config = dict(
    num_hidden_layers=13,
    hidden_size=128,
    num_attention_heads=2,
    num_key_value_heads=2,
    head_dim=64,
    intermediate_size=256,
    vocab_size=1024,
    hidden_act='geglu',
    norm='rmsnorm',
    norm_place='pre',
    norm_eps=1e-05,
    positions='rope',
    rope_theta=10000.0,
    rope_fraction=1.0,
    qk_norm=False,
    attn_scale=0.125,
    bias='none',
    tie_word_embeddings=True,
    parallel_block=False,
    init='normal',
    init_std_qkv=0.054,
    init_std_o=0.0671,
    init_std_up=0.0773,
    init_std_down=0.0773,
    optimizer='muon_variant',
    learning_rate=0.00489,
    beta1=0.95,
    weight_decay=0.0,
    lr_head=0.00738,
    warmup_steps=200,
    schedule='wsd',
    decay_fraction=1.0,
    decay_shape='linear',
    final_lr_fraction=0.0,
    batch_tokens=[16384, 32768, 49152],
    max_seq_len=1024,
    doc_mask=True,
    train_tokens=139000000,
    max_steps=4344,
    dataset='wikipedia_en',
)
Each number is 128 + 32 x the weight over its row's rms, rounded and kept within 0 to 255. Layers, rows and columns count from 0. Numbers have three digits each. The size before them is the row's rms in percent of the matrix's.

# down: layer 9 MLP down (transposed), 256x128, rms 0.0775, rows 136-202, columns 0-63
# gate: layer 9 MLP gate, 256x128, rms 0.0766, rows 137-203, columns 0-63
# up: layer 9 MLP up, 256x128, rms 0.0784, rows 137-202, columns 0-63
down136 092:074126085149127182073111118149145138078111147147124159099170165134142113133145076112152098144147165157155119107113132090057155113094083085119106120055112170133158181153138158118117175133128125
gate137 105:096153086154173143082168125113103115138169081069135161122154077237140093159184100175201127100122162124133161142132122147118117157134107134126154114130139103159154146105180159112125156092137122
up137 107:130084106123137187069190120144184121119162156133132147126105122114204147163124135141169148113177138145127144138176155133086015107080119160111070154126117152179175124165128078172084170077141117
down137 110:126106189175221086094137132204138118165094110122164103109139109080130141121122118085157168142155131119106163181121142121189130092133128137144081164129090135114133175159105192159101137073107139
gate138 111:098120098089169109086157202103160130072107201147137088095159137112142124113115080157118079059158123128112112119151170150127114098086135117111137095162106109092096123152103097078184164137120147
up138 105:104151174134120144105114129150125139131119174153193119111129102101154186063114116141181169143086134072085096160117145117065079124142165135142137123156118153164091166151174123183143089198191132
down138 102:131172160116164063187110140163102147076148211116141128089102090159094124085116115075095172119150107183128129102155129141207081148104203128120142157158108105158123123130095120089098141057092103
gate139 086:130143156100149149149086130175082071132077066145131122168129100153092126125197138152125146147119138081117111112121103137134113142156186141179076148123135142145175115153130110155143192066130186
up139 084:131133106164152187121161087167148134125159140199115151166097126193106082128131114144135165126135175104148132145168133141169135111159156098123098123085127123182136115165188143189114203106107162
down139 085:143115137107127127136113153153071076096075147116156131025150098142106111144151140160074113152119126112163127125113166123082114167164135163128102100150110166129084137135061069087214185122131187
gate140 108:156096091152120212080175122069145127140123144165106046106061160141160158185117153146068146150151145187134046166134106093120186140083175142156091097113127130087141149084119149114095157106145163
up140 104:069151104145144161140143114144090121119141155104073148130120124102088151113186094085129095093147133149114116157117191045160106146102140173138126142191120120107124104127132100120166075077139114
down140 105:147187093132170061156154164086155119164109141194142093147146109167125120191061141133116136148106103110132137092116146213125175107136152096106085125123128073156142124122135110116133162134138094
gate141 077:212160141139145082097119102105108080089116072137194144096114155131120107078133149196123115135092160135130097127159135092142105118079075130173122178103135175098144109157100114107139129140082100
up141 088:179177148118117141104161122098118064149111138108138101165120140111142170160135129170111134129108167131093144074108136098102118150096149157116136126131130152161099080159132099106070167115105128
down141 084:037103142100153073102079148174161189159099159125068083138162112152100072128080084084171147108149063103159164148151162153119186071143120142108108107114143140078109157092129160123154171168115135
gate142 114:139179138144091147088034096076147166123153086178109109137164168092108139134143100130104112166120178154153144141108142197118116152130114082159120153101136110130122132144132149143100130133146150
up142 111:175136149169116136122114109139095141053103148145160123105126075162148103076150149160110129143145135105151182115224101141117166108106149124144146135156175105136134193080189161128151164083073067
down142 101:070151100126190092152144142112123149140133166147109144117118152085117121185156115120154123117191118144109082145053181128087173123102138127112083114111178106146092120116087086147128151149171113
gate143 105:159115140110160170127080108077136153166106106152104112164179087136142124101111069127164160158164144208117160128134177198183116070098166144130130163124167135145115141126164109161147118076157129
up143 101:171127141165120118135113148096104094156076096102128140117150184196127131135196114136123142088110127153097101173131185069070167126193162104106128131040090124112125085163188109064161125101134094
down143 099:114174167113127184085147170172130055099127169107100078125086087157131115104122167203157138112122123116112116076159104124113105171101125124149122110111095145118094147115106135175130125099058079
gate144 090:172174114078164175175133135120135094097178135100138170159134146128144142130148131102098133112168144101129144123108102095139149169140148146176108095136157138127138099095118056172129157149118080
up144 095:092132089110123060136163134076152132115109095128121119036111206157099131119119095110131114124179104140120143176141125117115093122148125107082141132114097139115154101128055143132160174123131126
down144 089:074104148216144163091183097112099147144079111125086132176117115144141128155148093215086061130145120111140133111119145140131129128165109146167125115173170082189145126171162177119096127131169123
gate145 104:098120146137153124061151129131077141141165082086094167139177079191152156104133140147107104081157190121109128125141128125136111148141176145064111086137125092122129191124130182115169099157143151
up145 112:097133125063194136142105171128138107166082120147130156114117131146096095116139145049120118097180098127127110166141143129113085143125168174147180114166110074155131205183175120126100134203111176
down145 110:134142143109160132081105194114156112132141125133123150157177059157145122180108149124117147082139156099082142103150135131122122165170122072061101150105193148136105081060128188140062084131122088
gate146 098:110124140184140133128089101155071160106142081064194115164121115134114150177161115116139127110086127133143153125174131108087130138040136135156134175132062074098113102167146079107136155107049152
up146 099:147144118165090090224140109083125092113158182173111167116139128173131057122102121181141125128113087139149150112137115116094158143174148093088107144090103144125182171154148140159134103099125067
down146 102:141123112085113128103112117124136121127142125143080118120196134139117128161090096114109100148125085109146071115138114105158163117113106151111112009113108170089146149132134182101199101136133130
gate147 099:114080156153106189132137095150121106141116103155127116095078149061116143133073161174137108110152194098106142149098078112148136067081098146145099142166141092134087090139092043161091127107086091
up147 090:158178137154078134142117107177158080097129154141109110109088140179141102124165159146133050116112124075154171146152114084098116121051094135121087139131095142157076127154172065203141114129156101
down147 089:082112083066107123070109110072153117128135107152127139175157087113128130110154126101138165145119135160154109138126146165156138163200149114119096072144158127119212158146153173144150130130132195
gate148 096:113106127117151139062148121072122137063169099132079166148141155103142103086121103175101145066070113108152132121127148115111096137112153143105073146136064151153053140145134132122162152113107152
up148 107:158143171055110100112119106142134109107104165113137128114117118120205109069111092149139126142168157143085078127110169212092068106083155107178131053082085135115102168127149161134109201105068129
down148 102:135080106136104160148124108118126126132105120131111144060063166122161118092124050139105155070097075134116155136061124153120134127119144153124193164118125073136180089136075141147097092081161130
gate149 101:109108074132115088156103163097158133126187103132186120137138127155141103171187162141076137089218070101124159119143114097112069176155143170104157126144156147151158111098132171170145126148065110
up149 097:190101058158157088111176132098112140056188101156202095109158119146159118208138073127086106143101128141102123160185134111169160162142074130104133109147101158126143105155126105115153145109130166
down149 096:072120097099145165144081092183108156169100166087156142156099098094130135074155119201124137113112090113137146075119076107105142066162081147127116090133132128166135098140159082156107144089149122
gate150 101:129139147082134095203111102074140152153099103158167107110083173111142155138162099120110126108170149103055122133162057082123089194130188167050129125093165134181118117144123136090113119109154117
up150 105:135160069102099132159118107162167088152145128106121150096152114141141167082134134117161132119112132148127190125134136141137166130138155120148143180120183146079124143106168093103165180134130123
down150 098:097066158172145196102190175110105095148096079185098114147123138167071135160116117129058138089181175084127128121134155137133112106147107137164142111136210115172173134181113152136180134145152118
gate151 101:138117175118152125096121194114187117121155104147144098185105139126149109124078102132116157080107124124154157106168086180127198096139136137126130088161123195110172160155068090119032166121104068
up151 097:131123124131125089071101086141130140145132090120198104178137134138105133130088122159082110153110127098133162092141104119171090198141088151232090112071099156130155144117137077159093125179140098
down151 099:097152098123105105134109159073153192113131096148087143125156186150113061148124138148177157127216146082165188097125139192131121152153176179150114116079152166152127137107143123124131157126096139
gate152 099:083105066151132106072091200125106099122201121157151114144123134077098133147158100126093133125094171162148089159205109113104117163158114115176115122172079110190136138178138177161104160133150056
up152 102:105076139131091171136110163116184169151136102168149095089146127165152158134147163090132030142168108125092153125193107124122139129121124127151156173148147092114151114166104080099132174128115093
down152 101:121113151120184153099158143142130093136118149167151196083128165125149151186138102094201170118109127092086109182096139153186133077134167113189139161097111105090114129072115095167072049093128168
gate153 082:141105136099089120076167103209148066116152080157118151129156156101076098114167163127116140067098132101128149156165133142180088169131114206109106112228139135128145097109123136128109126146150114
up153 086:142100205170131146086110089122140146084095149096073156115095077178189109137109130171174139101138104122108093106125110187103179131158128101141173177058078192127146133153176186123130141118126145
down153 084:183127065098096150173143103124138052148141066116216080152103212097058127179116144122099084161113158143113152133149137098144091115129155139156125086155153104101106063147156107096121122158178129
gate154 084:138144174142094143130099150093118038141125085126220152134087212137134132136128148143142115187137104132156144162145165106132115180126141124136124078100141093113158118127157111111145113208173144
up154 087:192079149173117163148108121145132119095136110132214179134133167113071091135160140146169150141148109164126080118116141181154116181081146094138157116096184119140131161077167164109142141163153163
down154 094:213188098138161103127115183105139202105115144111122137101201076165154114114136081135079090096137142123093143136142115118104120066165111137089126127091098086164153113135104117137160124073087066
gate155 110:102111086132108113120149193075092123103119126102129099113144151147136132193152121114161134175181147138117066132144138139092099206205083117109127119081135191151088134113115118063105156072133132
up155 115:080114120153148114103129093089154142136152135171148143144143166172124124145119167135114017131144177187159109152108089078184111136122117147095160129090131144095129130169131139110099174104100129
down155 115:126168092153151167164175121134133144185088197146165130105099100090106084091105110070194128121143070083090101128118148127101145116102157107132157135208092103175131181159184125180099071170094083
gate156 093:151186178158085108119120174133116120107140174145136164136093134158126120185140118112165148136125124156147108139118056129057106054130060080104142143110150127149104095067074096165180160159082146
up156 097:166114135181081128064169148129126153191187103140160141151125129117111147167147148170131098177065138088153140104131164102094171149156078081089139193100157090076113120119094155134146141128156124
down156 094:111150168088111119120111126100106126096124129127096108147127117125115059138057136088118127122121095143084128152172088134135122061056158180124051102094063115151173153085134130135092128162095092
gate157 104:116157136144118142145157117084144123125200141170119146093077096203115169088142172139088084051107073133110115153148138148148081141144125154127211098117118159136124118148140110145181122117142109
up157 098:119136165104173138151183145123157126187129166102171141107089099139139105090194102162118190180102103114057132124052086124117146140116118081107155120057141146075129133115177144059174105145131132
down157 101:092152151151127086133130094117178138114122141054137129127131162140126141124148148118130101145165114160169129120159117125100172148097163160070073144143142137142147093110141068108165127126159099
gate158 097:075081066058123182117076036108170126101187148176203153116101120118130089147142165167138059132140098149112145134129118096150118132108107134114153090135140128134163136095137084111149121129130149
up158 098:170126114143108124179151157109168125105116160158124107071172121164114179090153159132108158103161127149103132118137131128157165127165174186137158069116070089123144115133167118144148136113043160
down158 102:064125109068136119082098081093122168144164183100099182168118101121154152173095081093125123111178160151104090124113182124110133096134150086111085172093131149107123127116109176119124107129125061
gate159 100:170088108108151149104088106097082130102123105168082099126137095110093145100101106091145168092193116146097154165158172119144138109137134117102138150121104148106074131111142097088128133085060130
up159 097:106130136040108119113093094142148085093140212125131110110104088153125145085145084065180151137121078190166145147165116095086194145091105117158123129092104147175146073136126073192154135182163147
down159 100:094119146121128106141121151094146166174157100051110124143089117135139074095147100161147137115135151117125139103112150110158102153165132154105099100164166081081181153142127165069140095145062112
gate160 085:093122140200169087100141110142125123159142107065153131102125169141156167128120199122122120139125156116152064086151169157060136141129158175072163121161093192151112132093107092092074100161121106
up160 089:131128145130149139134115164199127087146112072154145142170152134090160091126127128171106139172131154089142175146173114115130157133146100113199121133092130175158136116096211188126105148106166118
down160 091:122195133119052150146128152093113141132132180116071083067127092147136133116095143101130126144142080123171072146135152089102125121114171061100128134145097143103087131132087090107121160146138088
gate161 104:157120083056142196128112105155153125127164103134057174090086084118111119147105165127102096192174194169122121146127151163171113126129092171102127122109135159109175119072124144193073196121131160
up161 107:117129122119098217107159153092090095081169119082164132150098128139081056159112148097076106175091167101099090112102119127100100104125143157152162135099097166139113104088071123198096189162133139
down161 106:097156087102130142111150150172147149113146090134097131098089114080113097172138155135232059150141119135174100136096140119125186068080185110088131113107125121157138119195081143097082164105079058
gate162 110:126133108161171195105125137112092165069110180107098084165121091119157117110165084123098213116147188110109163129099110162098173160101143125100101120150084162147121148101099126061154160135110071
up162 108:097138180223091127198089152139084099147133149104114113171040094127135070116098149146161155114137132124056134122042099079140154140170095194130141173103128135136150130119092155104151087119140118
down162 113:096124111116091175160117113092112102138173129142107146145121023137128106135155189117160161183135168177126098110097094125103153077094142093120091115134094118200131157165126131115149106095082117
gate163 104:097172098159134073179142106101148145115151156189073117177179081108095094128105132127172125148132124133117178142166147183138096144141140170104193156130136096115166071106174041127131071132076149
up163 099:117111139123157081047120138141108152136099131170159165081165084141128134156104158195193134082095047189145104121134106125113116081105143140073123103155117101098119137120161121132103048136099141
down163 099:163087115110122129119168130151170102108148090137127117152089143121189143120159176180150145145117119131130074185068111189160115097146135056115115097122123158180123214126142106106117122082072109
gate164 099:117071139153125133134113163165130050147130138116096168126092114078132122127114126083111104073124093155127138133147134106153115078153057090134161135120113171128127084128166133160096136143178114
up164 095:111125181134123163185096137112134074164072122134162162146168178130129119134117172089143123128104163183126156123167078103087194122084143145178121132081107169154062129187154118160132106110166160
down164 098:176145164139147125112101051120148166147156159109065074121085093092209111083152110091106103136127113106113117131092116140147109166079138073125124135153113167092141119150099178156104122150052111
gate165 100:163139136104119128127111115157136101084111211136151143120163098096171141122083172156132114142130191095171072193113190141160107144114079155147038145106089110120144113127152108083140100098055159
up165 098:143081139146158117121136140111178152134144148095139092128094110124092130122029143124139091118151138125135181154128154121148108153113137141181109126113146158084108104111130094189140102099109158
down165 098:038174143094116143105077141136106103114099149102148114110133142114172145148197111133130160094125168139124091133116088124139207136108171123057111111059082110132173170062062163093118145116125067
gate166 110:138185120165100116134157043152146082129155151073107101149134142151099120132161025131072081128164139143151128056131123139093143146153160144063109119175151092157161125132115136081168160139163133
up166 107:153144125108153074095110095151139147062166117120142131101128181167186207151148107118080160122155097125102081145152073136129114124098124132148158090158143122200098138147141139171117162174146122
down166 106:070150146075176112088119133088124162136068147091108119136066165125119163117112184142112128098125080092196127059079144166109102125113100175104076132108164129134170163131107107083131141155126140
gate167 101:138179136088094162112071115074141196146154115127152128116130132130086142183119133066108111058131196091118088173146135198104173090134074135095119131171126114130082116101103099168161143102162138
up167 102:141143113123173187081132106148182100143148143110174127092089142131104116148122090136104147043102122103168116128096184116108155145188101179088099121141139066089112143109092121099098102107156138
down167 103:137120079199135139109174169144138129118143131186111132100143171122094115132125142117073084123075099236111156126129153074120130096158201172109103085133120089138151128123120122126184138123174111
gate168 088:112105118063097084114114139136180080175142123093116090096121079125154064149120150112174135101106084143066192110124143138110088099110137128153194099089113095180187098116229142146097119107102074
up168 093:194090107090184111108076066119079148127068217178143132122191119135086111144145124095095166126142121138160164108156154148054108114132074056123154118134106104113114167093119115107118155118121166
down168 091:162097185163098164147186137148141058130193126143057139140145148118086134139119114113126156149149084116132121115145156156123104191142110147143077079113176151123082100122047113141155107131176147
gate169 099:104109141156157152123067171173150054106134152160088120161122119092192074142119188093182107178139094155137118126118144137152177124181144179129120191192115095119081207115136109087130147124133128
up169 100:140165191107134172103143162164154106104156135089110131115164094142102121145123109162154149080071166192073114129105171124193157123073175096142185076128144186106149126147189129132103167117145119
down169 102:111091197088154105094089098118078157096140054094109106123088073154128164198100123156128158110106099159124160149101154095096089092187169175129133159128120135103124153141094166096115132073081209
gate170 100:154132098177118105088150123123087160137172175135116106168193104131141156170117126132122145126183120109138172076127085099153152131143154155150120113109075085144186123139065133133140198139189160
up170 105:140094179123132127101153147116141129121153117115102177132120173139213104099102082132158095137087174113104096107139189155081111164086070158098127160084103089158119088102092152074074120138116142
down170 101:143176137123165120108131124108164137115098141125175122137158108129117162216151126100145125179167147177136149160137124152115228133077147148167103126109118128074118160127134114091146119118127164
gate171 103:161100151052153117154118139180140189109176133137169169139110097122082089100119144120099162130164182175120134133121105135121117139126171105158198104117083145104075123097150127153166130128137077
up171 098:126148145084175102114115124111119147096166110171149138172150197146100069168092095096047150134104166196099171107096174079185147072135116083160135176131104159138089142150154113159137082111096168
down171 096:172149086112111051123101108170083080145086135106177165085161122109035124168158140113169060127129062151110101148151156182053083144142116094096118113140155149136190087162065156123124153079069097
gate172 097:181149096181194149086151099121147122138177152071111154137114146118171193169087138142139081106123058142155106186148090127144104110133083098133158175161160073149190150128125157111156136064148178
up172 091:145113112115130121136125085117155109129174157064153096145126097145087087090155029173072116092080107126153116184130081105070145173132171134171172122153153110160143170161138115116134120174087120
down172 092:086174117115049110114136191110130158132130132084113094095123098123122106159147171119114139141102161076124123099085171169135125100104070127088071141120120144110095139049158163143160094099178087
gate173 102:131131098148130196103189105170115125107152124114135108161127107081140177173123164076116173096144153132147110134071149110157125039160145195127091156162195087084091089151116066086140161143163102
up173 102:100144119222129066117131148189151139157146105062116107123135106119150149095140137210108190147122114131094168142162127145106097143141133115117080123124157120154147149134152105115118205183100090
down173 101:180123108111123147120122107129162112097134145123075096115151121129169128093099133141171124115094154186146105172071103186091184129064114082147142196128100045083193144142093201150101087102123146
gate174 110:188121135119121192135131188091130140138136145126176077108110113153128142161082170085141097098116110132091149173135107163095122115124107119168087104122140111093121101155145130114161154082125079
up174 096:069132092171108118134085148127157125117170117142154122111074112138143182117198135094157118127073137147134200084102155126038138106116144127130130135115115105177100143122075089121140168172132091
down174 103:129148218113163100129100063103091119164082091154145165117178145139124126141137155155109137176170157144125106113149082146114171153100094151156194119165160136101114102109062153117132094144098135
gate175 087:103188128114041110145156092139069125119107122171186125076115108118086206137130171069143130096134145146166085160103109116131145165127156077148110138116122106130089117142150092199109160062105180
up175 089:140108143160138167121141073141132149114186175080134178109164114145099123106104112136147115104082122186098141115083151171157107171164126160097189077108116124134119144098140177121134109152137118
down175 085:176120076138051068166155148103131113150077071166162118152132120132137146114171185109125171122146180132147131119134142110105146148087150092107071129152114128182107106141113068082119166100097172
gate176 085:181111104175135063151131174179155145136071090077140074163127170107128113147120134119155212182165126131122169175141131195154108130131158151144113147083123103110113099158109115091179110188099169
up176 090:178145159161085165172160163081091130057139122152124215171183178141120111144130127076129168152126143122162166103095131124115133125164146132139032121167107141124116113147186132116178080106113132
down176 087:085104118033118062169176154116153147123119180096142078057136160120195139054151146139078119128141162121160106180103088112128134108164102173109173155098188117142122102163131148108091123117064169
gate177 112:151102150128139115110152175132119104144198167161159113131123107149082119143126077193146063116170108178151106098165136149122110129210068135154118166132188093119132074135141136147108117140136150
up177 107:125172091125114156143156080134162143099132060095053078193107163126164147117124115159110165118108121118157147171092113100192127125143109097116138146140115132192144101156090098139192045164114119
down177 104:110139199062078091164129148207103138176124107127163088153156106115067108174112090147179069101099083157104121079154122105135114116182107120123087171109137092157123147109126153131103142148162166
gate178 110:090080167161170228137116116137104130129080114106081114101140150116112135148126120134115143113116131155137100142179100108063082130114176173138155073106139157155153170147105130116075147101136159
up178 110:097119101148185092179119110150177093099117114117158111153159192147161099096106172139171071160169131092102142165129095114116128085167166129134153113131106136127074110113200100162160141146105133
down178 113:177139142154116162086112150086164154164108160216078096140125140147160107142152140118012092100159141164152145137123139102176058126092063134134137113152133171163100124107153166147086127125093025
gate179 096:190158085146099115097110125163103122185113143119172092119134123110042110138148137134059082106106104150137157129107121148161066179142132113177107116134162161106110121171161081159147133110164145
up179 088:173168130162110110107108190158116166121129140175088111164185119101098081100094139140115093117146078117153185162109095119069122131095135086163148077133176189124139125098133093140163077135136162
down179 097:086086116086145142121159095061159111093103115150129185119118152133157121156142083129163133132135165145117118100132150115147151050138136117055118148105148115161148166055085175116102173136119149
gate180 106:097099169142115089130137107119148189194140114144084108136150102088147114121086142177155131103109135117073168147146203199121166151133102123067099139115157108146160170025130148123135135142097164
up180 102:131139112153136130085116097179072081102086136177126094141156152113115147118136103089084122120162104143134126082145091158152098185090170102172121078186113150152127191169116118206124112099101132
down180 104:156097143163102115139073066105159116188125118086067115138078101184134102134175098142137102138143140156108150174120098100089128106113091110120185167086128150126157091207133060105097143123206142
gate181 104:187108134153099147090088131116145128129157146122138106112149150144087126089141110112104137126173141183127185049133130128181116164112151124095081132066081134134061094210118147069137151127073100
up181 103:160153158138081120139109084180137145143126092140112133108114116156101164063113096153189118106159118130079084085124182035158107122181098132143116112100132158135141186200137100116151159128119142
down181 103:193082153182109089151145124074148124090181115151127115104151154078190157184096142156102160092072132116076142156146119148108108135181125123066164142125146067086143111058127128112144109124111169
gate182 101:120113133108163107091139096067148181058144117112143147144138139142130131123088134110174160117123127072057074167140113181160152085106146141094118152163085142147132138125111117136110109155112142
up182 104:110130136139132165097137172062121185225136138178124141137125150109084113137107129163111088112115125097111106110193150062148089162144122150165083121189222142148118126141184149129154097160145171
down182 105:154107118096103095185111093154131134057126117076160153105169103132086100096162063132127135066144130202149107137076118152085108095115143111121125084081082138148162092119128113118174123111146120
gate183 086:158132095157088129139104114184135126140137096120090104109127156147142113078115163136105118121171093104115122177101156158106138123048106119147113150144146146165113053212124137108127119116156159
up183 089:127119209082145159113144157137204094181135170173109179122090085111127112138075121122151112113138108072181103116128106148151132101177124110081137151113149123127137125120085139122155138163134066
down183 086:100134123091160159122143077088086142114145093138062135143136166137108148183208115195144154182112204172094112095131110061131119155181160120130108117150116122162137113114103127127128134134143192
gate184 101:144156105113140153138114089106126153112103087096111073183122104143088170104110116172115159147121178109128135167128112157131165114140116133140083116115089145160147181125126107098082145153135148
up184 104:161091060135121137182093086079200105188063094136155090157127189118125105127109108186134096142096147136124156140104060173150139148134137088131151155082103110089139119142117150105134158115140084
down184 103:192119126106121116128106155097186118137125107184144099111095107073189126096092154087113137087139063099090189130107108097163056116110120089114180094133115128072109143077166169155111084129152154
gate185 102:080140169072167112177067109110113120082176099137157153125106206154124193105124144135094107056144161102125136134108143175153134148160063144140160097115075174177039101106159165130120170120183106
up185 104:115137134085139179112149129133176177129114131194107172127116139128090036085143127112135090169148112096085080107153147075090094104103134129119168115174147128105159083101143121117102139093156119
down185 106:212152163073100130105123110105115107195073102091119117123183182079137175126086115122136136133156109157156138158148172099134198105111097082102161155078129094076164170202187184128133120084115128
gate186 102:139062133166113109112133124116117159109096078137084098141157149127184103085136154124171156098183165146118108080098075134164121122143117112176069089114126130134092179172107150104106166165122100
up186 095:124071148143145072162162145110134138203078128165159162180078120075132150130146146208128221182155123105088169138165067116133139112141100145180113089124108106145130094127124160105139133137110155
down186 104:107132077130083127153128097208161110140166190163060122135170164155094083078115170137090131070165118150177085163135158130130084119107137137121095148122122099147161101146195068149155121074106049
gate187 114:147097099152117142118124112073117145147101194120068097156143112122201145154136187088096117098150164198132158098161106169138086163164139162085127122131168101111119154104151157136122126181170122
up187 113:167121126145164136149171125125136155173145108111168115133126151139152109145172158179081088135127129114063041133166116084131141174111122135130136142141201139130123163130118103048123117156187104
down187 110:129072111118102133068092130124089156136072147141117148169107172145136103106169163144145108156149146181155118046130130140124126141119177171025100103138104088121155117134138078091170167149091176
gate188 109:085093093132151108107118129097105081161117151089116117124165166168163133129183155154049092167133136119153145077154141145167121150114192122156170120149133131135099192079077124110115168128165137
up188 107:205160080157109100106128116048133077114127127124169149139118141116085183139104181151124155133116135086127182074203109113099162114130126160138129133126145168085122148158134153055092099115065158
down188 110:065150117141199086149132142173070144135195087145136041129088111150161098136124127147149119124128126155116102164138108088123141067114131076126137102128172139152134111122126089143118202067146162
gate189 095:123153142134173099096200194103105106146078140144149116084173139095159161093049127131143161141130094124128066143109142147130082186125135066065104122116144139125125109177126123158149107107131097
up189 098:119140130171169146120159149139159120139092074146154107118093119121158184096097080067139177095169078063095159128106213096128087184114085124168103102135147107142108086124134106171097099114103103
down189 094:151122082137086126129074152139114135096197142101076134155134150133090092133209154163131087137105194192135116107128035181100159107107181117118122132074123164114107140154095151087161166142124143
gate190 096:121152120092131096096140143112081116165169139109120139134139171098119147172146089091105131119098154100100132167136131114189155128102119141115146144174160118116133100131141105095228104145167154
up190 093:103123076129156136106140166164137121140139111118088126089080136149122059184131138105173132123153200135122135146159156113104112098109107112145178125177088217121113140094138133124123179077139086
down190 098:167136087150113150114163094132092150159192157127184065215182115179118191121060114111098126171154090123139112098101164087165124113139127096177083118108160067141168107083065134153129085168152129
gate191 100:138144151108136147149102125185122122133163138125077155193128129067092163082162091113103142058159118064107128023121116143174171159142123160151126152159114125137155171150149170102120149092089165
up191 096:081197109116054161107120132125103092114162112151147091108126153133101153103155128138101101114126093187172141167156090128132177111133107173094157134096182135153164127100146117070056157150118140
down191 099:140128085144125088168150089089149114138126134114141141123084120075128148176160121086146137219128113121165072119102106201105163191148098096107087065134107080136141132150121076108144128126126103
gate192 095:066135073127152106131144077109081129183083162071108129117145127185128119153131093149146151079112101081158078093129144173112140147167149140149140092179140145175097165102063136164122114129184143
up192 105:119163149107101189195098154104133161096138132152122154129088124137128156054116133163085114135202112128099151119104089094165061119154162115096138096119102095118109135120173115150193118089088167
down192 102:144155124143088149103163145127172127200106159096058169170134054198086144078138109129103149122175180085094099153115116096081055133136132117164164123119125167106133153166101126144141195127148142
gate193 100:083029070168199167101108057133080099127119059092180096155131195152072128134089126164112142121156132142156139091098143120162132107147111083108153102127102093139138160093134132148132166115093192
up193 105:169152108081175089098163144192166120167184163065094132118215097136129130164127135115140117071104119105124179137125147104118155185135077132133101156116105116081204127168158107100126157177206053
down193 102:111107115199144103109164161107128107149096120094178132137104144086121174150137148165116108199113119125092111133067126100125071227111095073144105093182193094119166132134059197121109099147168124
gate194 081:122092123119113135109167131101143097077129138157127198195150143095086109111147109145149136160112114082124108118116100138090125113108077118158213153148135092129118121099158123133115119117132136
up194 084:159104116109146138174108160117129066084119173117146102132115081155078239108160102135198128082142154066102142152154137126081087128134097178167084127141107162112131128140112117132140073138109141
down194 083:127148121130106121054127094076126138126112098169099170157131191090129114113131123118092172126097091180137074137134105131160156120115136059143150126136132122158108134072139163121152101112152110
gate195 110:089123118100200082094137110149080121121137119133133138158150106057099130117138136110118136108115224122143159124121135121108149117149065125098085065124181145133172135178124109147208119176097119
up195 107:144161173103180085102045082162143082181164096163136074151158094099138179116114089155142114126079125088121119168121134108141183092147175088092122130101124149099161155126179125129118090079121072
down195 110:158134197110125136167155165143125102133120095113171090070118100122076127077076103121182136167096107142140137106147128097141108131135117090082112144171176103199116087134158121089118157152099108
gate196 100:083173146128120116126105115151144170166155190129110099132170067134101117068144094135107098155162118111148197146126045185156116137145110132176145084119110083121146141105091081135141094105088125
up196 100:058092188103116126165132158124120134099078143123127089131132065172122164075148150159079098164129113165072095150136023139144133130125112169124178160111124073187125129124082156108096067080173136
down196 095:113116046144120168089133110089134119143160095155184124152094240087115144117157167098109127105148110145118128107166170133122155117080119123080091107101125156077149138198164088102145144156143171
gate197 106:134117071124137138129115158146099132123159130081103085224157119128070067062155091094098108086171146074090134181122136112118110138160098085177178196189103079154114182128149137147097158151157082
up197 109:138134116141084148102172148149090074118185181182131178146150131126154110126122105109151145128143142122184125120142173081047090142123168119133113085141165142101120134174093141171080154122161192
down197 116:137119117142159132112154131093143129110145129179132160098137094158151112158134090202176189183094158129097077132077146161090110150171138107111094157070081156086099155128117150109091131074109137
gate198 098:138108080165151180091125106098106126107181101165128130121084139142145140151146083108138120115025137122124171135235113128130143105153134123121129160134070099124088140116150147133129050138108062
up198 101:112047115128184112125152104136082156105083124123126117101136110126097045098176159133097147097236099129187109122109149139094106143131125126157101151127118128163163114087121164151156162139121119
down198 104:142187163177145200114123102075141162119159140171146176109101163131155140159110160034106102136115144077105140116128104109096112105119138195144072065140123122168123111100105047137130086121172132
gate199 100:088106108172128039087054157116153125068145125117137147169014140092074084160201072180131154130126102152152165134113112169103129120115096066146155100129174178128170117083121162105154141153131126
up199 099:143151098155089116074143107088162179054159143165181131136095130128097083065173135131140127087175091206128136096127149115167166104164091079108099132149150119167183102129110145091085187139116129
down199 098:110077166073114115160154126103058207135133056097061096115050139115110107183097155139131194179129118106179100095100171134107129172092153083058098121088119124196125178087108118139103152097136072
gate200 090:147127119127076128085085131150134141154159093046149158171112097091108121043170157167122108104131088097091170209108132116123160122115145113115117156131065162109131072173128159102123126104135143
up200 097:163109063120131119132119159139176096145132064062131194142117093153123181124152104137118123090117124148070177121089132042111153091092123121113133139107144128128103128091083148126146083101122181
down200 092:090110170131150119097052106128116157055176108161082159138138107098135121158121203094166143128105071069133107158154159159089105150086134082122165151090143132084149089108088121099145174148115119
gate201 109:131172112095148110077188136155135186106140120128129119146180161101105157122154074140135092167161154104132161120090168049140150115124123125116208126127080118119096079126190148139171138190163185
up201 096:185109074128141115102105115128148130122124165178166089154191144079119097170100128177126120178102098096166165108114133098097157159121127085100124149110179102116131164103084130109146124116165115
down201 101:102083139159152135177121155119108080118080135107147142076079088169122135124119142070104100092143111171129106144138115194119071157106142111152125115081107120117121126149102148123125135114082086
gate202 101:040143141096132121148130152141124153166130149110097060166110154071173068081131104154081133122179167118183112186118077139100126150179163177135118090177118107154137157103131130185128125117073151
up202 105:112162116092132143118134211106115124130143151104112156133129103134103112142147155135090068136135112139172044120126176098150149148117124093161149158123114179140165159095118229090125147144139195
down202 102:088154130115196154140117116146090194146107140158171109135110090130185104115121151068179130093122107077098103087162093080172140093112159159131106116145072141129156162089153065138086161120158173
gate203 091:108131170188076146170115177127145093092159091218117138178164128111104176168173163159112084131125116183098099148128162112153152139094125096142081148087148113124113107141150117174199189154118110